Part of a small language model's weights.
Size: width 256, 2 heads of 128 (1 for keys and values), 11.7M parameters.
Each number is 500 + 40 x the weight over its row's rms, rounded and kept within 0 to 999. Layers, rows and columns count from 0. Numbers have three digits each. The size before them is the row's rms in percent of the matrix's.

# layer 2 attention output (transposed), 256x256, rms 0.0547, rows 51-84,179-211, columns 64-127
089:499495498471475473515447453526491472519550572454471519560517458523564440503494503525495535504464505438443508545484547537449495467570510502437440547526464482530492455497507524547524525520469511
095:549498473407535456416506488468484597452443470454526509388520519549524588479478561526595437567524509472459516582483512519489529525438547471519475453455501529506615503553550446481576416466513475
100:518475514511498483496444530485491521586558517538444518461566469439572477557486528478512528509485519602504539476434512486468505435475563572439467509478465528504484429487530571441485438510492451
091:442446515512556508487466548469464483559533534560461422491438498457499466545452470453399493493492549521499502391512458457532499491567510549447564494503483505529476456477583578486487510480517487
095:558451472493473541483578443437509493495523500482547502491574531457521514512492439511543516575479552418546514486528503488495526522442565484495462479405517485482555485505539491439491494511537551
099:484499551503549533540466518525481474490467515490495446449487510461449556465531489483548484466563445582523498464433483543515522515467458458548509554504496475447476513479529541446510555531496481
092:470444408483477547461494436470499484532513474474496489476469529491430456432472455541531461511490432503451458437493515525486478517467492519486512502437481487489569498536527439478495447480526510
086:462449496451621463474473508508454491523531507541536510515525504464428513512497507446513545418594469550545427452535470523472412502558468450426541461510478529500472540466472584515503540475500493
095:472493540478495473438501555559517522498449499430501575527513470567557533426542509488509541591511590570535496551528458534491531528408487430533461521587534475547490524516486482566564505487527609
087:553521527464486549484469468444581531408489527493541489511522491498512483523502563534509474505486510465518481449519496467461462503491604479467484572496526528527423504470497465527486485453514501
089:588434451485565508505451532519479474549479541493473447484546467541469557506553520488512489477482519566475537495455547512494494508483473444502448483529408574496517512473392479492518521462513518
096:519474470430534573502490596517429559557511435455462494486510496511442547563574579521594543499584513489484409530475500463421421489499526400533545497520492533525468588503473467466543524446519493
105:574547464509478514512545460510497557451485456431555495446553476544517479485544485562597497521497506444446477579522523533475498527448511509544469526451477490508584476552504485491574500498442538
106:415474484498445466554496503478479553508492494495480534573507512589475454530541529507434503456452513509500507427569551529517411495483541489511458458495462569473453501516475471531542521527465496
093:446530520480448539459538459551542514431476537459474549530508474564555521489534519500492426538530495503495501528481480545517412554518549470543453564509504497491533432520407533554503471509514521
093:507542482490501487535467467537426529505511545444457541495503512518512496519477446473454515539490532396488445463491432473461536491526480422481564510464507519409509542445452481477497540440490437
099:494455508520457465524439431512511476560630521450498504555513495530463459525564565541462531486459537469524504483549542501484458510551539492535486495475480493531482509498511483548500539485477500
089:451498533459578472520471568551488568536472566530431493519462450523507459510476491476485502502445470487469525487466456443478472496516481531518520513492491515509442529475496526463475455511512462
091:454595543480446521492523511429475446416517527513555505440450479473463460524475588502498544494447476406482478464466530447440528531527469518499481549467535489473477559504525499483505434504562503
095:470508547506457474504541478500562480482582538558436503601499467458506433530490505475460551434485500486497527512513541482504536482590486600481428453556500493464517443491474488467476518581442510
089:512502514552437567466477555558435477475537442478484440501531519478459535479546616505511493517519532524422527578411486578565542464522491498473500515523516524506529500461519493425563510508501526
095:503519546543428526487550448509495526466486540498389518586461483478475524493565536496441516477468495475491559475555579509430498539498487431500464516525522530511442492450398417546493525500495520
094:524444516515508507528456487555474481532534512460526476493510488465440464557522529435508502450440505439412555500458516473512492494584537522490411541503486489506501543440493486461500530524531500
095:503500454544477428457522491487408570437527453529463525510491463481435499485492538482503578472503550452547508500499514477505474503395538442555489477496408528497529581493530484490474489501541550
085:500502486508515494493479530502508445507469476569418460467511473510507442488530586497458472471469563468512503482479530475458527514475510529500462511481474542503455493457478513486489539509450590
098:441528514496459497466451465500437530535537544497453499504493533491523449486562422467542505538475604442480520496556562505473502480496485490492477446426502482520523453576554488421563455479482490
104:547454469491459519464488526535466524506555479554535493475502485504561510468536493573512539567484578491517497493538496480474540523469403484478482476436405527507505568520487528499517572489483530
098:436531515536442522503520508457420570499546567496467538480534430500498441523509591487518531526457475484463489507534511465477466476455493513476513516512570529433517439559504427543540460539479512
092:526541548482466545490516511537539486472520461470513538471523526512528535531498540580457472433482527479477445466500522532488486454532541504536410469471460497528466470439478501514480505528538462
096:497492540498512528610411471553513430547548521493462435503502474466472430546446555517484553426477467583540493469457484473523483434580548545485467554539527497456431455506431543531490577493487512
094:438532518477456543489474491468505531490472522476533475493437546492521573555521448464510540488551525473522494511504475530534493515536498486511567527523545504521472458499525525401542525492514529
097:555504544567512541424489634495466434537492530561513478559476518462519445478537464488522496385516478530510545464397481510477549501510519572468545529483537455527504559529509447505528534524458472
099:510457488441547526476522564480493535447449474503481472464484469580580525514540520514473529487532508578502514468420525469579526563471506404481553515460490474538466497523495518534542501505523496
086:580465450518545502580574487539576504534558457470476504492473499545521507504509508496437484493473494457511528469461523487528500466555453447563513544481551469484519431555497430558489513526485523
107:502495484515463496467502455460476533510484442502495456521559512527500482504478524504484481438470538466508494495546461499520549477446508477503515511522498456529503534490455431508500572459531537
100:464513525434543523499424404512518535527470456468532544450547493551466534525500491545495495500476524554495503502535464491478541440488510511513543457478445535450509471588546493421473426550543513
112:461548399512486496549490492471548469450485476426496542454468523513484486518517520451533486478497452493427452524463477499403562507517525448455554503394484509502500398476525513503505470540487522
108:545476531524479590558514517489444600452585486529558482503517538416499599527531547505489527533494486487579530506496473505536499421507472514496481516581479529548445521464560532577479537408390487
104:471576535459484574504546455513496499560482499544461508537528488463437533527573449541483448540558505465587464516534517520525467453508505528455560493461529425452500530492553572537461459579550479
109:458532514568496561576492445561532523501546507448461522546498456467497482483535541505616504509547489531479521485499556477456526465525454472498519491510504500538505441509526515532445528489523541
117:495466543491542570527525415501578461549493514438479527480465452482483475404486520534527463512464497563564570593494494467556397536497530521465484515547485538504554505520529503523480504525416477
098:530473510495498526587572523451496595449529445536585553484486543490491537533483479523518497476498476489551516536546505524530488514538481475506446460545414516487601489509546587548546477472475554
098:502483465491540370440487604600523506481507488520446543542545521662540518491582459506456527532521580527466506553435461467511509533554447513527466464557452471471534448501501492457451470545524503
113:504506467550517454505499487472466477507509515476495508418531505488595492468477480488511461534493451517484489438519479512481551523507522527531532504508513454510528518495456518446453498446574477
104:531556503446520543595522494518527478596477489464456501499531511457411447534520506591528546422468479486451502502457486503446486505511474482536480518545508476547513457521540499539499534428496483
106:424468550479494547561498519453472457566441565472506363514499447428418554468445590485483577440472491461487508474532477471494479549546542514561532545517463465559428498532515525501510509491532504
096:508614519483514532499515455559459416538487482519501538528573424513460457501505442524472522554490459541504411539507478519508507527516477529488559493520490457507571513529533472478507524508486436
106:484457471473481509458489525418443467475513527509501485481465481502553411509418518556495560512532464470493463490487505504518476545469551422529410566426489554525490501470514498482489525515406520
098:452509549465469472425434483573508555536448465496450495495499466587544562495526479484530409473499535503487520458484463534567429475524493523558568521528521497457512550489487468526436532485450542
108:464472493492486391434468417550546438454465482477521485487551416545448499456516449426502407507556493540471484560441496456494453558503486403458553480475500502436460396478447491510466498499513513
102:513469424513476420484488493499517450455477496470571519566525504558435469512462458461505534440503488477532534527534468484467518521503540452499519490480481479445529499437458547547511426525472569
097:515461550524487512500459514531496483516461490477419493484499515447481423472415547504572458580491554476479451491484510537514510566566501478505527464498512518500470459516480494492502452503450504
100:505466501515518509504457489470519525457474485499505519557451536472565494581507471529495462498514509568518488466455542467461463419524505494513515437529525489589465507515469451509462380514506479
104:451569506426425560545568497470525503413487459525489514504506543455477395502474495513570547516510487489446425575481483548503544520525516506483492482490486490468491499440533485439551540522455498
103:479482518501488448427441513521519540561460514575500483542525536475514542508561448551483432463451413489491493462529502556494515550477467405511458549524505485450432513522452521469501537534527438
094:527389528480442447453493489516500502506470467477442445517470429502521473457456554469449497447548564483442553506488506483460490551583528467491467514473572554431498415478518424468508402505581547
109:532482460472561450531492487513452496435465485401510503518516482462460495498487500460507528443544469509430512502525455483448554581535550468464568460551510551497506455455530541539536472494551556
112:464447449538460496441444409486486513483515495505557497489576454509483515485473628476432582459524473481545484481517535496496480449442483572496493444438499448534458505416444469547513501529473520
107:500540517492478485532479484490568443514524496461548391400542511435501466520427575471539547448481458499490501387497498524475540532427523595531493554544560529494490480447528494548529450462532528
107:530543492499538520432450503554454480470510463520448476539511561492506469477517538452475580482481601532497535538464566553455542522483516517476543484523443471467501550473525434516555543450464562
102:451564461488497589437489428473503509478511472567529527512532513495506516465519506557496527514502519520479489530431475520560558511466395491457457484524458512469583517499462549524465510487498464
109:453522544569542501455472536477452500513485511439465414442419474511570469483431572438554484464555505488453464521564554424512457566512493511567508497454538483505501466488502501519498525532567575
111:503526530517484593483528467531513527463498533532461511492449597521483510484492501518477511488544390474543438496540503505469480508458511473463516522535516504434604489491547511484580497540529472
102:423551509512500508534474510514500530471476511507517432474483551480493504505439531583567473444446500482517509556528491457539514507532496531500435549582509536411545494550470498568509482423498501
111:452422502463448495411456473513441511540493468529526512533567464500487518491522564464492518521559483476560563526431498537496502512510462513442537494542558441494455535518457534537502547506470454
103:505503482469473484565568556504560513475490521444566475496501440488538547513509505403462488419457506472438532432579492474481507480518550535521487464481540472514491481507513464543507497510537481
106:574502549602452498488461448537490533540515501528555475510420475447518556512538540544494518478465569506502529488457522469526510453501443402480474562507431527568445543542546473533492521532468496
# layer 2 attention value, 128x256, rms 0.0847, rows 52-84, columns 64-127
094:537467479539450498509521472540484472538553458435488444557555467452473560541479452539513543506495475461502464532491453468421434465488494475467460457543546481482511504448513531532492497518452459
109:428445516475536507564545493529476404505490519556481475463561578495541549545511497425491523535454537475467505527554520583438439519475563497550497540536548519435544506518440495515471449493519581
101:526463448483460437561451464427418458531467515518427462537457478507538525491563475521528429456522569470476553510581497470540499533467585517508549540506448442529490465511437470503500436499452436
098:502520503507459494569534532488482528516486464475550554469551470534543465496519510531527540507551451490402451477494467521467555456490558499528568497465509515483544452496533555521426472471510455
104:484555569465522468507460520419480443529505458575504534496525455470513483518447494502554569570434483456491567469547501533492497465492472529473470442544480473457580481551564505501425547483541570
110:568470426488404509483436500595484521458458535542563522515430474508619552476534485528524522467483491453540476521522521437496543502522526546497486433474465435508454519509489504463468533496508588
093:477489485505504455522532505458487534512479539497469545441494532510467457500563500478514501499484499495467491561490516496498544520524521535478472498444516535498479467528453497569479533495446480
096:497535512530501535580523475467536456565540476492451473532465507437420452471499523573459555460468492467423522467534541516473506455516488570528480430518506458544523523499539506440478538513501536
102:575503525482542495444441502473508485510536531554488486547482512495479504476423508489487461464505435556443476490425453532466502490487451508501582463516523517474466475487480472453547544472581560
093:446455461507472486520471475485539493578473536494549432541487449507494524532384489516515496478532485507494473470464444488553516464460523475575402500493536542511512458516476534562474486506503502
102:563519446487435476457509496444412514542508494496503537464481560501525561559479422563515516496509467482489477540497521552408568468551539480484534474456503505507519466423502454525461514497458467
100:546465537515539467422495462495515525531472520471480554513550453454448481551519462493437571489512460465495533518510538498457458386551435436499550531412606489450511523479509535459498493503467459
105:495458469460421485465513529453403556544387472396436493455525531478450483495482519583529474495487532536470441470496496438525519540526431467517465438530489542503459512402438454537508427560554507
094:483481483586486497456481475496573524476483501450524454604550504463483444544610492444467461580464512404490512465551519464473552456449493534507470472498427501559501511528493499410549525518530500
100:441554452611543491511525486550510551469532500526528505471491442569531527519430593568497520526448556494466501492493599544459528504498540473502433448516538466478469440507547587416521536486521516
098:537508497500500522541574482517477511521453484470441505516536520455517542490570509572470458493490544527468494484544489488469488462522482491528517448562491630565398514545479464470485430504505445
095:502477534474533481552531574523531535472470531560593558460502468498506492550586532492430475535496480451527448461430571514470519536475519482469462533466487514459504470542483462503547509478513481
098:557472463507514435493434548471512530452516463548493431528560448454459538490478453508571483506528508421546588523561492506494517487497494541401453548497548490426491495479491493574506515511492485
102:465477548563511518489471488411473502479462584478555508502448491489539521482474553441507455530575517531489471503575579519525455529536514499491468584498521580442495524466524475455444451511545508
091:455480532497486461520520518532513511519526460539467531500465589388483462559494528500459523480577490585530489502466500502439603462577560473506535487478496492463458521526476527516520474541524573
091:499579488456495517473492495474554574525471561562511554433500488434520458490436499553511521517481462508512490509482530451489519524508417489537468436537477484459484480487499482506491493445549523
105:538492513528450491434464474486523533614488552560482489472548474487539504435431463488538521585518533496565453507525453516452423451527451544551586524531454559494405509490415498525516400528428475
105:507503470472485515497507505432423516560504469500462519507530536491485509486519512484566480528455550498510562446468552477574440520510518443480534506546484463405555553466530543472445526499553477
095:434469453545545529464542521523504510504501457559546503536475499515512511519476417497542511509523522517499446508548468533444487449437453528504508455435429545577522546475455537435519505527513488
107:410481551447551468487539405497490474534454522509503533450499574467539515494516517514414523524513497478518536531532476453499496499500563545491539548498516451515468465519418442489503501526477496
106:438535482538495481536564481411535503474571538477469569544465491509524433431506501487507446429505496574492527508431576491590554441453515453457499481544484516530491494444500539476479418497522451
102:561495520527542506505535438447556512499493556456572501477543528548474558487484545577466599613498456474544475440445523473471516524528522515467545430512498471419507570480444459494489524536488532
101:485447571566459467523571526421565534553500533478421545567504484554508528466514478529492411486452523614429459523465453517543500518473519460494482522419434548491566514507530523475462505464465504
102:437491484545482472527512561524442508486520460462495519570497474543563516522486504540500532514515523538447550552546500521484562508454467467452437516463420501557488566490486476507493523548502526
104:537552517467454418456501521531509527532523471548451473478423461514485503510543524588456491502503466490474469448514466531511531549495454544512486519461496478500473463525516499496538480487473503
099:526528488528538549425509524523553484459461585515464507461499533448567551504508426546489542497486516539606525493510468522523437425512554460477521545556537584532503511464489519518476519372497533
104:425502457462479513559563527446419506550526424513464485488455539503495542543559435526423472401409480485504578458459562484496501510441447562544445441480509463468489487479476467520475436521485541
098:534514478541506449534464482573524526562435475524483532461430499562539526548504461571557461520506462461505562488437522501551522466500507541516563501485475452453486523462510538483498464423447449